{"n_layer": 14, "n_head": 10, "norm": "layernorm", "norm_eps": 1e-06, "init_std_up": 0.0622, "decay_shape": "linear", "batch_tokens": [65536, 131072, 262144], "doc_mask": false}
Each number is 500 + 25 x the weight over its row's rms, rounded and kept within 0 to 999. Layers, rows and columns count from 0. Numbers have three digits each. The size before them is the row's rms in percent of the matrix's.

# k: layer 5 attention key, 320x320, rms 0.0823, rows 49-95, columns 240-319
# q: layer 5 attention query, 320x320, rms 0.0807, rows 50-95, columns 240-319
# v: layer 5 attention value, 320x320, rms 0.0737, rows 32-66, columns 240-319
# o: layer 5 attention output (transposed), 320x320, rms 0.102, rows 32-66, columns 240-319
k49 079:505521495483481488477488510487507482528478497540478398493494515478467484456479519517522505486456531499476498555452499530495521528502494481537521539547477519470468455501545473558507412532476499489470485551457536466490476501501494559519510494
q50 119:476523522474499490493541532457517484489532493483501490490514484486505499468495536482539540479478478556476520470492504507494525473454505498489488457485494495507461482517497521485494520485552486512516475534445515510505492474496501501476475499
k50 087:468514500503514553510528528487530468482508491511522512480542475531510521503513496483556499498461492515497529549482496495517496503480538468501542481514486498513479527482506467471509484526476480510511530507478534517458480519502484519528483452
q51 116:471484521479516510490524499462502500489473483552522511472498456520491486446495525475535541478510452527494502498490501474496482510495537490502471472514475446525521490514499514501515476530521498463528511509486525510517513458424496504483474486
k51 105:528486497518476534528496484483493473474483532548488513491511452505482475501515501480506483476488506483537493542491491503504470504504497483504477491475493482492498539491500525511519515520537502518483466509494527527459522450470512501483494522
q52 105:508463491540483456511481486520424504519557503540525501502528519473467526476508504496521493498478523496541477434525503468493514470512482556492504485488518477513512462550493542447500527496498468498489537494482475468501506522543502509511466480
k52 103:528498485502506486474500528512474498493533471472467503519510530481552503474494528492512530514469480457504518474506457465463516532471504486488495525519474496474494527553541522489504492513460538479509492464469500529550485517503522546506478494
q53 118:557457510499478475482473513496531504452493519514467448473500515489501523484494503498544527480505530491436476537539484520486521492505505501486492515520484485503448484505490524493486508502475465504525526497492533479514519481485516497477517476
k53 121:458504479491456493507470522488540517511513529523466491552470521547469485526474532492496454514535493494477479546482480494495533465543522552477492521467491528467480490467535516523506473516512487524523524522493500493484478518489499548543517517
q54 105:524490554501492532459500515508570478470502474514488479488493516480533477502475489514472494444496534509403524504500525530487515458536534461476513499500526483478472507483497528477468531493496505514484529506499514507511494510524527515486512533
k54 110:462529497472546506497530495494489493491476474526526558476498452462511500525527488465454489514527484518487510482483510495477520524466580498491503482492535507536569458472514484507513515490476485496557477517521577462493480486522452521534535502
q55 106:491454467527506489531512532493464490501495522513465494505508540531505560549505528524477488516502509521506497492507525468499497496475463525515501477506557502500500520526434469470524485516480530534529521505478515525510503568503528499534493522
k55 111:467505506491520487499502495508520494506512445542502489473495524496493481506436507544521496530501498476530496481506527444497476513492488447508523493523532490467477517468553533484520465464495502563494522480478509493509525541508512431525526513
q56 114:483474509541483494516498498501561449508500525506517503492502494478514506484504492536461493468500524527504506527503515488508470456537504572504522478479520495494551502558485481514497536524510438503506463461503492518524502489495465522506493531
k56 121:468481470488529466513478474491495452508502492490490496537524527508479502516503517483495448490503502508498518474514521511476519533498492472491515488518484466498498476492502473497486485515491450532512506515476458472560513453489506527479565475
q57 111:472551514535503461512510491473466502519523492535482496503546509518501507494516453552440514500518460497510465509492558481510508520479472531507501487475534487497502474508485479531471500480531503479467484523503479526495526509516517502507527471
k57 111:534464515513515494506437479466495506526515484476488508488463508481477510488509442529481524510520498513488513440497515495466478515485509488507496459485513514499482481534456510520462521547473502493462514471511498520478521492493517551507480532
q58 108:562490486484485520526467465500476485487457528523509460485514522466498507488497509447541534485490457524469486508492485504515497505468506516506464520505489479471460510523508532497488540432498516460531537495533476468475486467499477497483522493
k58 098:520526485476499466535503483517505498499502528533459458524475545517480528485530506500477502522515503472428452508498527501521537500488509525516501475494472495479460521478536504532554506507518554491504485492535472504485477484461490570507529502
q59 106:500492491511497493495506506523496478476482465516504522487510521505507506492490489548474529487540554496502481535496481495465469522508508423498457474489506477524519493519482518557458460525519483497540516555520456529499496498514528477458517496
k59 109:473503458490486462470499466510475512494487520489465486494531529516485515483491478469463509451486498512452504490498500490434501500476518517508498474467479532510489505483496502539533468512558486524496502537499500471459528503479501526534505457
q60 111:557497492497480532434532522504477479469505476489485477484488473513522531511536497465525517503500484582480481493467495486520511518504478475523473532512516471518500496496491519519509469468455501498479549520505492490488526478484497502497506500
k60 117:518565456525499510516503487454549507514515562549513485477468468522464499469481531493508537500511495492472502510491507525529521474509522516457536481493555485473478457510506469443515470485472499495458505538509508515481489516549498529487472492
q61 112:547498471478522506516489511522498495517491460501456533496497488459479493509451509470440512503519470479466523510495432491518530541498489540452449513503513516504468502498533474492494523499507531497514503470509543498493533499530486491493515497
k61 119:491456467513520586546501507541472517449540520527473490494492470506507493501546500540496487515469480472527498554545496506502510505475538505463486519518503486463553483467518462474519526516502513520484452462516503550500538437546487521517502494
q62 118:486529471467518499477536498491492483459463444519501502525503490480519543487522518464485567490520465466470494514465517471474519524529507436553496496522504479506489489484580527529488543492522512483462495527497521534508455462469525514487509531
k62 111:491470466527478498559512482519462488507517515525498464451509527480464502488497476477513519505465497468424500546498544503489510492494525521506487505478528489513474547525489486502503504515489550489501503530511512497524541483470510498452527519
q63 110:499495491498503481481499504489462487566493515499500512495519490500509478476513478546453508472535448521519504510494475499511495487519509447502526458527459479534500517514448425491468472533504489523501503493473508498491523505503464509465484506
k63 103:487525506504493533479493499559486489503507483456491526450508466461483492477493520490454503484488501498486523473468540517484502448459509482499560489514487500477504507464498473476492533492490480453484523499494505554461459502542491476536442519
v32 089:504489452505502507535512498550454524524493491515496458493492518484476518477498550515487541472483508491487494458478524480504525481485499483510555544509511522500450544484521540528486502488545496486485552507501493515497480507493511495533511544
o32 093:458497476511524466494480523490514455478552489524477527486497527485505457525515484546479465494484501482525524521488518503500479540474481508494513505541496495484506514571483466480514516507525530512494497512458515489488522554532514544491472520
v33 085:529502511535528521555507478510480497525488550499481515533527478484488439522519504523519509477497443475553464514502504486511522468521518505569519461493523477481521470471466535449492518510490480475510481453496485521504544483523472497512524495
o33 093:505506500504528481437515524557490471503507473489493506482523487522536470536462488570474500497493507474477494546501504519468515508543511522531511503441512489497479548497468530523531490506494491551492483494524512515462478487490513501523509505
v34 088:531450506537469501502491515526523504470536439445491528500521476482492478485482492497513451521451503479497499480529462488527501519456493484490519530506503472471518519503506513518514446507468490489472496498516452541495513510524518493518477498
o34 088:466527483475497461524518502503499512472522475536488483466503521497487468454523535507518564488506477511490506473478499511525527471519497512542510508493480532507505466472576489466514515522493486548441496493462486520505516483511526478466522451
v35 093:525467447482520519491505461483491514519538502501526505484516530483494474566458509474516508466491464541550461483499505486509559488499518479499484496461517493506504541504498503526523464500527497500529477485523534500523492530451535499505473512
o35 104:485452509578502491491464545528520471532494488488516475488468505476468482495504528542454467448484505464474513439468488509521509480489477518498529505455505519532460462577460505503450514479475484500520528518473498540499495468524477478522480570
v36 086:501521518489504482527488467517492519492498527480522438515518504570503467443555508470549497493532536529530506536500467502494486518536502483472449533480532523502481484488534493516489476527525529493472492521497521526493462511548468489473482519
o36 087:536494485481485474508493519499548501501518519493504481534474513516531494491517513531490469482459486485539469468516519516502528486472552523433520544514499506508506451519515519540491490511531516529519488507514511494527533456503477534503520466
v37 091:461503484500473493497528528531500473520519512521478483503518509491529485463462488521454506524509562506478520452493481457493477495474497481482554510526502538472511512505534459515477491537480464501526550531491485546516491438566472488482500480
o37 091:512523508481534514511551517444500485492501516470493535516493489490484516474468548506531510495448485475444485479467475458489478517471541520464491475552536498524475520483515510519507489476540534536477504508530541516557545516504487506498550457
v38 092:482492536546498471528511531492449482456469519537461502457466519500496498482511474489524474493511440477545490491517514519515485504471497509509456485492515540514503488516493540490590499496516528476555527479500481512486498452495503511443511484
o38 096:504498515511476504495521524484501510510527530465528514493536494487492531516481496530496479487537521474536496490530541518478484486514494500530509502476542527526535470465460466504450516558500487496496515448501494508453514500568493523555514464
v39 099:506531535477503505490506521452554485476475523480495524493495517511490470518535512464495492520559564509439513487526514547531553516504477556492477476540513554538474484518509485449487530453494508505471487502490506469496522543516507481497449502
o39 082:482478523510457491486524486499499513481503489536480502498486554501494521521569495477512467501494533442518505506484505511496491491511504476517501514521456488508513472481507515536472494509483506564500528459517485509554546521499516512462505514
v40 090:494511509515539497453459510469489497462562483537546489514490515506490449418536514496478472524495486484461520451489478485502478475479494509493563473456488488474487479523483505479521498483465496488513529492526514491504532493532487496481474532
o40 091:531524519498466480518523512519463498476537551500534482443506517486492493501487495559486529513505472523523476481530458559469481491499512509540472483512513470504479504514494498509491485544513477496475494513479553513508495478490510472471518489
v41 089:500512503488493475509494496480506534537469474553537489487520497475508529511487515511503503465500519524523521469518486437510463505502518486487503559466521532456441527501518508495507471466508528506520541504487497471506463521516485467524480551
o41 095:508470493510474503475542493512479512505512502517475505499461509502477493522516479521487560488468498497529515524527527523472542517459539527467515497486476481441475488522505490483541484504487531510520491501519526503540496512480511487509460490
v42 090:506484550465508475483487521461524486503476495473517524503500542519489512484504517541495508561513501497499553511511511531495503480527484524530533484484510501470546512523524472508445472460505544528509497457481531485510466483514534506532514476
o42 094:467469500520492507516534506499479509482466488550520495459513514501545484523519479467533538482491504527467486479509490485490492516537504470492526469525481517449497473466503513571521503467514534459498463549466470477467500469457514532508504507
v43 088:508511501506522470530493471521512468494479509527480460498509471444480492532466492489494534496441503490510535479483509490498510435504521528530511484532480457499585500520511511468543530492487485532504523489475498497500508501494477482524498510
o43 088:448486526487529490463478539469486527511485523517507587512481488540523498502490515516508510499528457474482527547533525480504516518488488493486486529540510501514466485449479495489495512523495506469547499511510523513459512499433478489537491528
v44 087:538506507563523508490531534557518485518419481521496492481505453489490492468514474479507497529506479538476512524502494452523497533445530511485523558491501500506545502499533500479466534525484446514513532452490510473522461482530486508484498505
o44 096:472506497526514491504503502503533523488477495475500546492504487499513518523505526506514531484517501470508483490502525493525524483516512517498514511497532513529523485494518478453483483500519517486475533505517519533484551461520525455488499518
v45 085:500509517496510503519520502497475503536506488484486458480500477475509517483523524486479513518498468461495453525484542508458483489511478526491497504497517538536494475516524501506519484499493520514508500486487525526485488492514506459486512509
o45 081:494498483483494483515517461495518510539467526498493494506498484504513434533499490479462486481545469484494510493526500478491500487513450513553536524528521500473473507497496491505468531470526509504496460484512500512488470450479510515477466467
v46 086:538473539557499473511483525546453551581493538497500460484485505511491550478454537504484538529505474514488518492497520516514494424478512492543536465486524473511541528502503488495497482450478535502472517549492454488516494517499509500507506484
o46 094:464487502477533493475455491478550523502536540479513455505524507465532499527491511475487510469505453483536493548477485496488516554505496526507496481558490489490492497463488525538527453509477498491483496485489516497485511519471556533521451511
v47 095:516494519555510521488528500527481473529569512508510507499465487479507511549472506547537521519552499478456468527503507469492507484538475511530534459480527458485516502502482518507483462483467492488476468499485577510464499516483481511493548475
o47 100:470486524496521431493523496487527465460463494505466482487520472494536493520555476493521487486493466463494509533483499503490524459494512446436529468497524498542459452546497526486470522481497517474499503499502505491500501521502493509517528518
v48 097:511527490533479506539501505488512504482504511537457451516513524522513496489517508488489512484539464483513502495478517507532461485502465529545511499516492509511496489488537523485505524463539540506480482493491537504515554496519530506459495482
o48 095:478491513543506525475498510491506505514473500474525516528528508551523500493473479510484493526487499512498520496511494497477515466497496491540509529480513467471471475501540512521505472519530519518448507512508475547448472504501497517468470481
v49 089:500483488454506501498511478456490540523517522497466514530501489472512537549486468500472483484514489483522500481524471535490481505451501489552479441529532576477519493452507535498503474461539501500464469520466545526508537512505473492498523543
o49 093:526500503515508520482476500510495508515479490523525499510511530519454524470491472505444488516569490498530487523513534488539470464504478498514511487480492496525531480506472498498467456547480519501507499511503526530527516512470502507519531475
v50 096:494485508558479498524476519482531491468504521491518506518499512508469506435497486485524517504532534466461481550477503518463500510522510488473504556523507472491479512532537541465542517519481522477498509526484485541537513504517546484469538504
o50 096:448515555514482532500491508539494486524478465517489493483477496499502512460461508514506462510483497497505528499477502498467502536478494476500514494551524509508483455491481546525488534486526491505500455510514460478444553475469521513519526488
v51 087:502492494491503507446508532476499500524501473500501511511474501499460524496522497503488556500508476517419488487525499511477510484487503543473512461494511507516466496510472474505496493489469618476531495500510508481510510473477493475510521562
o51 092:511466509480512501460491486489503489497442545510526498473496483574539503516499460503498441507457443474501499503531496496511545456514484504515472514489535503539460463527480513476471497498500476468493478500491547506491503535485476484477488505
v52 092:556494499446517493497492506498470508489457502513548548510509507502496511523486487490489511474535495462515494503481496512476462485496488495495487529438509527495441547522514479490447462528485526508502509525512535505498496461497553491512510536
o52 093:506465495487477486523522498504492527531470502481474506492518480467492490501477499500458491488457496513488450498511535463512490480445502469495547521500490501488517474508491552478498493472502489481519468507511491496494554498514504482463483481
v53 083:494487523503545476526473497520474499515540469499544524527520488486496511533477518566493506469502456476533512488449501475477494494496511490470512490501494503517568521506499490450513563495552512490496491508486468493506502452534530424489513467
o53 090:514500515463512528460516515477537538483458485482487475469490476540487519514505505474567522505546456498488492503516497532482469537490522501496530497514487499507464460491458484535465521512456514533506534469522491540502469556456507486491488487
v54 093:530501462471504474482482511541455548501522531494477494520537485528495468509448544502508497530444513476562492523512493486427513499497481501456495471526487490474526455537517477449513474508483549511496549522505478508497475492527537537502521468
o54 086:510495471481479506502509508466506497492485476518509525486534477470520504468453494519465487473521483476475520478540448521450465541461502444519489512523450465487416492510517528524495499486518532461523462537464511488507525485461510464455503450
v55 093:501500473509474508493505501516544512490504515501531490492480458464531487503490514497490512493530541513493523506537538507489521506501521469517449500493501498489505494478470495502482517536507515512478499498512496511492531525476491522534524542
o55 093:526528549473468523475509514497483491509478478529499517528506504496485481492497516497462509494440501478504512510493518452478542482507492504489500473497541515527493537488474469491510500491507527536480523522510477492502485472524470518544497484
v56 089:503519495528481484536496522500541498486518516512512441537503453464485522456492525490507458533500529490460504517464485527511501515504498497488528487558493488493524508451511545511494535542491505489512492501514489492517522512501472515497472487
o56 092:477515490493503513498482495511497546519456451493497541484469489529542479490498506472480504514486514489521530489530503520525527491508501507488519484542473459479449495486455502514491497496512510508460513490492498496483475465531534507524547469
v57 091:529475519535480517476476506428483526485484504525498472521511522491497540445549512515492504478493513502548460489526463487472539510465504519537476496478472446512545489507528521516480510507488471499475453494506462537501481473508515507493510499
o57 097:519534466492522482469514468495492517536496467528497489500480430558491497562487484469488517548514475518508447507509515502443549508545498508532492492508508519524515511482508523495504522487521475495469511523520519531514502515551512473508525499
v58 094:497550473527488491467517511530535491486525486494516504508489485492520435430470528464480524509491504552494529466443496551493487507490538501458495462507517502578479489450503456518546538520470496511503521502489520503493515532566485492516467504
o58 097:470481506524486443529538456472512498494504471503529501486501489531424529507502496512496488523486550521498491541516456490504475492484514514475509537528539496503518511504505470512494517519477518479538505441498559528535511494520503494523527503
v59 079:487476495488515498512506481510511514464506472491466503492490502501478535502513493454461526512489499476504489465501441476495480534499504502471507496510523507511500492502520481495508536557476511461554458474470449519496493549484477470502501485
o59 082:488456507491518507465477507533483480473487467505492507532469490516545530505505463515518504493514538493502477487471494465494472495480498442505515455511485483529540485492492514482464518464498515519504497501462497485519455516500530493525495471
v60 091:456497548546508510485479491506525514507484502496444525491519489454481470461470500515494516494492486454494517496492492465509452460539504499472505478528507482510531476469497435499486496519506447467460546490473461491483489558527508496494510515
o60 092:511450519490501524470501506489497491437481448466501517544512552452437554510528516501508538523483525519480538539439522527507479524483494518465465503544529528469490525492490498519472512542508511480555523484497473474513501483451478517500518483
v61 093:491528489514477519504494531467522462522471530497488461509478509502492494498505527473493510489510532496515527474494520452511480509571527500450478485494506483516500465498514506489525479539543555502502520572492447513488520526464514458497480518
o61 096:487450475475472498484514508498504510461523513489552503484506511491511489480474484476511522536512511492482499491444503486481463546509493507512478513503508510530460476508541502554508485474498490519552504446507481487494522514500473529494492511
v62 097:492535498499505516487509472490549524484542510478476511525482520491518518486517505522509485507470549470494474491513521480536499500461517474468480531495480511516466511489496492457509511493568439533497504482499492483550487526536503507557552491
o62 094:513517532518477478504521466508495550502497496533492503496512512459506507471515541479507544457512509509495511503529537514497513477438531507519500476522443494503481463487483544486519427455464476520526517524504523468529509493483474540514524525
v63 104:497520481489512491503524504507461532507522490490505541491511486511481511491520472488491526503476538492490553496508461517480525546511530521489492504482504537510513507509507474508484480518459512487514546520486477484514512524520532479512527489
o63 083:507471503473488449529496484524496511498495483532484475517493506504512522443471511491512494492513474500480491510514519500525496483485517533503461470528539487540488455490502495503493505527510512513497500462480476462523499466483527473485522483
q64 068:504478428518491524480477525485515544479502539465479501502500513485511488487488433461467537443525469485537489473496507494441506545501471507476477467471503482535487484494479471499506506512509493488481482481524503510507528503474521499493487498
k64 072:473523556486496489513506478510489470525497473541537508516501492523472517496524558555511474555474540494482498540510492519563511453491527481542524517530511532469516530516511525518501481468495495511523510497482492504505481483503476520493554520
q65 075:482527500482525513544461491501511497494536531520487523503515445469516512486494499486465525542547493536516492457507524466536505517498441511506530492541541515485485534513509485524469494491494495489522539508502499545475466532494496454535492536
k65 066:525505495566489496473531482490500483491471513477482482479470544536503466512513512485504457454449523492490532528517475514440484491504510488489489505479464461501539488503494521477482509548500513492497456480507499460497494447520504502495521443
q66 061:487521488464528511482515500570467500500467476528501518491488534530501500468462480478526517494489495496502512532460494504465506484445502544508456498474492502508549506475522487500524529486486514531500446523479501486502526486478515528441503509
k66 063:564509487538475493505494501460494536517522472472495512522498486475513511501516524530487493536507508502500488474530521520542465493565497470506499520512492466515481517510458471495468438505535541481476534519463525493478489482487480502517448469
q67 066:522526475493488497486475506452488503503451521520472538531475560497514515542528495517487470506476487487509492491539475515502490492460487519502468564510521506472506462561502504479492515497505507528449484516506464510524497495473493479498499494
k67 065:498480521512500493547493470480496486498525501478476505479528489482497517455479499548468508512498476463454505475480506486514479514477495563511500454481495473504537531485501483529481518517471511487500477508570490514506495473541466475526523538
q68 076:495528507449511465505517480480492512522472533495492529536533523502489488561506488518480502494519429456479454525531508484498488525484512471495488550514508509503523454496513497542456518497468507474520485511519502485507490548485487510509527487
k68 075:521445488453479498502456501526523516555500481465479490500497525520503473488547527448571493494506577522501496479487524522522494496521498530501529520489502505520472528475497492520495502517491533547524503492502486521507524476467494515485507511
q69 091:476545487505483468493529461518471486527477441524517484488502438452509494504490492472507540477483457511506542543486457537475517492473497472532476476470502492480482433502509560500525515505502489505564503520520507546512532520481488514545520493
k69 102:500509502480546496483525518516467511462480482562516501448509470493494496495448499512479503523463422451504488535482418477531501470485502481528476482491498468482511510524518534479495461512522493467506523504504500465491485525483559512493483483
q70 114:536517492476518493498481531537460483481458493484486505536495524467454470535545471528460506500460520492519467536497497490512481452492495484483488489489477479496494478439509479535507504528498502477490522478495570540498527500484500483485543486
k70 108:507516450518502495488506492513468496514473488436502488511505494490506505510562464535442494493485495553510516520479525507448522487500487492507506481496497483475504499476498476532497539471471508488500503472505517555475519502551513499512502499
q71 121:483506548509489525478494504480471439506514484522490533512502467505500443555500529482548515515514503474523538508520508531514507510498483478486519578487486501515510436462529487477532507585514457501536502489497500477488489499472500514538523441
k71 128:476530562511491502485494509473496443485493495513480523511484451471518454525489540474544494516518496509498539525534494507481484502513500465465515529488491501514499433482509487493502517589509462504502489519506539494514504480485485508499524466
q72 127:493488499512534508494528521482481506530469486466480498501511511461488490507449482511430484433517521513519494482523499509463508508451467514533505485492477477505524499544509478519482504477504493473495500437494488447534488531513552497509503534
k72 123:483484506515529506505535539490489499526474486496475509501499507471498467502472491489448463422509501530518501493520503518466526513456476517506498493485486477519517517527515481524504501495505504481470502461506510457529486519508576490508510542
q73 129:498469507519514511477494497482496529487504478525537505512484520505534521479416523564517444504511485491508481556487488536514508516474492500492491515507477557498446520558495521472484538483441509521502478536489472509503494512480529527480506461
k73 133:471482505515522509479513480481504521486508484512539495494487491489528507491413526569512449505508484491500481574505495524492510515484491515487489515509473520513476525569504505478482531505435498506506465519491478511497493501499504503492498459
q74 128:474495481491495494536517525502470512491464532485478487493485502459498515446485543464503489514511503486531443497487466457466483522465447565510531477533512512507510447509498505483528487480481555510474511508475510547502503470460550484460515555
k74 124:468483478502495499534512523489477500492433534466469486495486484458508511468503543452504502517509514473528452507501466456441482525485453573508545481520507513500513450513486510484513498474484529495464498528473504531502502447456552486478500573
q75 123:501484480499494491533488530493498548532519456512477501472489536511489469494486518522515472478465507499539463460474505482505500505549506498505511525484542509463476529543509525471502523448479495467501552489529505500499502499457470499473488495
k75 127:485488469502494502533488521495513539521502471515492515463478531501489469495500531508524492492451499518542483472473509478502504506526496501510523504498538513453493530556503537491503522462490488459508541502533499504515491482465465498492483489
q76 068:469528508530513516498478511450508515502529508511454572483515473488472483505506507537472523502472517537522507506533518502441525470496492520486500468543507537528508487497471482526488494533520544464499489493489491489477506440523510508498472487
k76 062:525482479472503495495506504509502509458507496497563464507468507513519518496492479488492509501538494473527506469489495507514483518505491492493491508470503461481510522511572480484503492485492450530535523495507474516488476525506490494486544490
q77 061:513504503491513489454540523541456470493469508500509508481482530487518498508495536485494493486455515536505457460515477471517518498504504495486463508521469416478484487509469540518515524473495488491523499541531493498518504485518545565469537542
k77 065:483491494536503499588476490495526523531480482499490495513529487547521494496522521497495536507566464479472514542497482497503493536508486500494531509475483552507504524477476475477491454528496509506487473473481511471494515518488453479528484496
q78 080:537478511460436482515515553526487517523483488495476511518475556552501496477554501490465510500468497490476507481485485481524516481497545519504519531460492487517461458563511527447523485477511504537463501429524463485529534501459522528477474517
k78 067:473463466488541517474478472446454467517466510496511477511527496522491497525490461518545476496535461457481463483485508535542475504498488507467475501530494547483545511439501476550489508510489545493517509563496527535488514492517488479506536472
q79 079:471524517561498517463502497469546456440516469516528504466453465472506479482463493474516528463520545549514532471491497501474495498537478507472491468510527484470529516501483517516507457499531498515497516500476492497492478499541518485495494487
k79 067:484550501529511512542510492489495502489485533499522506510509498491498543485451491520472524511456472538518501539510470504488491487422493482526491490485489491526486482527528502446514550498497461455503504491504525494504481502542477461504462495
q80 077:526486495520524514500472497479515509487520562474494529519507575535498502539511473548492463492531536509484484422519521487501502491475479534438495511523512524474517515496500445495468521504481506528441481492488467513498476463527483453493499504
k80 074:479495535496485481528505485452506475459489507462493509510494504448506517488498508510453501514512466476505477469503548474479484519525492504495527482525510498485517503508485457552469487508479514464485483510551488496500502469497488493526527516
q81 102:499506486519493509491491496472534507496517552454503495542512536567476469557512506509503498478533557516434479478543563511463473513500507511462508547523494533487527497463473443549488509500491498509505479483510533520502488484522478470498503494
k81 100:530542487484506486499489471521476506562496451524516505492515467478502490492493492479547504479495446461501520530466458530508517526474513490543475529476489484508488458505512582465502505505475492537536525552524469529520498518460498501524524510
q82 116:498501545487509514495506546449524522434530515530476503507488502544483493492434535490525509512505516521486478505540497456529468484494501501478490504505502532511512503499494508473540474533545515503483492495490523447529475491502503493452501467
k82 123:538521501459526523503483554476467492448515530510466511527515536524445454513494480547457494541462532469496438547523495460520469443507498504468495499504470494499504503456508484527520488549520493478481519471498550494504503507479503491444532482
q83 121:509478494544495538485493478502512510506519466498511484473544483545493581499506494476498537472484503528499511479509527508510572500495451535545510495537504481478500531511490496474522498436526493509544516460507448457459470518500511477562453470
k83 118:486516498550488567474498468480474470504520490496514502466551449545500522524505513480521515494507490523508549498532537509496530504478456512514523557506480490492503513480512458455519502513515471500550518478511464432446473498486493481569475423
q84 121:543534505495528496512521465508535486536482524455531500506511529507515498527494515569464529510477506438495458505513461499526489511435490474516498510563489500491494456524496530503492513458477525509510499523488441474493523519480487516497528463
k84 123:517515502492538490497521479501517485523476512474513527502511518501499511535481486574442532499485510416505451507490467506514504523432469483539483485548482489499501453529507522508489507463492509496492503507497453462513510531446514500518520484
q85 127:467493496569522509503480505511477552464476481500472505519522508533459529502507512517498470504522484560513500512450488495514486515484498484525533453483509504496513517490484502544525458474484504470499538466480500502514475473494523482496498486
k85 124:456493513579513515501468514512475549477479490520482503518512510541459525491471514529503470494527463548517485526429490510514492523480492464511539469487513515507507514499477498536526457458468517472485540469479490510509488497500519488494506480
q86 123:541502470473533514517547471489492472452542464506495541472493494485510456528477480467497485526449464516496522470483479532551547421489503466493504507488507504464511525483521520495520539502511546505526485501487517535518516462516483503492506522
k86 124:525487454470549515520543472497487466466516474513488529475491507482506453526487479461495496530460484514501510480504471541577527423521491484500497497493515498450523535495506518504508527490511545504504481501477508551534501451499491500501504540
q87 131:515480491449489468519532522522478518461485497517449505512528520503474491505542497495478491519498515445449489534546528527480524506488510486527462521517489504493511501490485528492490507486509504508469543453497482468514498484520500515518487481
k87 130:515496486455494471522534524529485513463481499517463507508520514502484484503524489487483491511488506439461505533558520516475508491476511483518472516513485493475494500481466518494487501492499499496454538459492473452516497483521504504526477476
q88 139:551513477480484488479495485474500483516492512464516513527514512495528509487442480522498480530534452526448533478453480536494452484480528450508479485501498477498510525497502466492500445488548510499487517442527473506504520496499494493481507514
k88 126:546501487483494483471476483466499467511492523465520515532533496495539501482451486532505494531523480522482531487452494530487474477491549457500471473508505480506518532501495480504501462508546502498493505442534478513513507470483493490480501527
q89 124:523511511494488521494517471520469489497535486552510519494513507475485506488447524485492510515495498490528497506542515466485505467504483504477510502519470482505512553506517520471451512546504427503532601454492573473482454500517521476499465525
k89 130:513502510478491517459494491521456498516517468556492505511499533476483496499478526471492510532506511476491492505548512487505499472529463524477499503524474506499490561513531514474464493517496436514535578454480557483477479480508532507511499524
q90 117:540503450484510465502489508470510477499532481521449479492493523495513468484533474496504543519497506489520501462514521482531519442501504460486530446513517465484489463495478442491476482471487491512462503477502533443521529499533508526524521551
k90 126:524506440484502458516505508473510478501549492514469484488492517484515454481526480506512561511483503492508503469521523470515500446499524459477540455507510481483480458503489433490487487474481464492474488475489539423528527495534499522526506549
q91 134:450511477476514505469506520473483486529531533533540498495536484480461420477512490492468489509520506514503506564425489481488511459474477511537480525523523513519511487492513516479522524519513483491494524514511495482511504476533504522521539491
k91 134:437502481483521509450503533484487477526545527536550501494551495481465409493516501501471502508505496497510495555417487477481522465483487503532486519524523494530498489477512501486536512518519486500495520509508490477508507480507496514515526496
q92 134:499485487431511526493525511520478483527515531515454513485506486512475477516533531537498548528507494527480443528548516466507437502488472453491528500488511485493499486501482525518482482476506496497492487517449450546502482468523476486500506495
k92 137:494499482434512532489534515531476472512508530526469518478502473523467480523515547543497544530506487532487459541540527463501449513470475449502524499482517491506515473502489526509493477486509508497487494514464466537505491495523473484487504481
q93 127:466513493472499484489479475534487500529519493518491486475517526523514533514509460514500527528514510545489543515499509479520513505504514500479520485514546518500515515492479498501549471483489494486467497464523519538489507521511492501547475476
k93 130:448508479467514478478465474532497495522513514516498475463512522513521507512512469522504527516508525551490530511504501487521507500493534496474513459524551516482495522486477501513531485471474486472458489454497528540487520500493500498560491479
q94 128:496546504467495551485516515546499437479527491505454517504522455500516537456478485509465475486500474499515517470516468494520527542522509474536487460533439521503481490500510460475490494520508510490511505521460478530477516442535464515462486558
k94 132:498558489461496562498526516545498451486528482499460514502521460508530525480476485495461471470496486528498536472510474482512511551519518470539482458524443508496497485500503483474482492519491499488514502530464481526478515463538453510459486561
q95 125:473512524530488534501486496469506522508490530522495446463460520486483493498516496496464525508512474463464491483470471494548519513514507493489509498459496482500496517506489562520478513512547451461517518527529501551416457469528484510473532522
k95 124:504522519532488543498475502463525521506500535523503434452442527488482487488508507504457518505499458456474493488471472494545511507508491499485499496461470490518516529505488545507488511530536461459523509537538497551412476471541476508471501505
v64 092:575446466537526483518454485515527504495522504490498525495503499509499460468503485503513513503476502487494527460498501499530511494526490520478527471482510494532542517503492492513462468505534519498529487540444487503524510446501522498559510496
o64 092:469547486492501507508538522489466541496480493484491459488457505549462518492486496492526483491506538491528472513499516524469498500472488503521517494512523520490481475444502484508531482482479487505466514465516485542434501525506492518466508483
v65 091:483494504462476526520535539525473503473507500489524485532504521540500498507516529517490497499473521507499515535523506486554498515493467474484535500492492484491456500519542473478546538489491540500477507479553462447501512482521499510498529467
o65 086:488526500521522507501510468469549511510506509476458542472508467462493482513496484488494497482494517471489488479481459526458504508485496554505460515492507500485542514455457555512470467536522518445525463481505532516503493487493513450508512548
v66 092:512495490478494482505493471463476447519537510455466482477519505545523499464485473519510502506503502533430503514523522483457524496479460496515492533471517489514534487476511494442509483486534482487486502503532523512503501479498507518588517488
o66 075:493475505493522553465499517504465535505509451509529508511482468509453522527506513454495516497515510522538462503509484497528466517498543516471484505520526480511496540532481505537469516515520501530545501498499508536554483506519513459449487507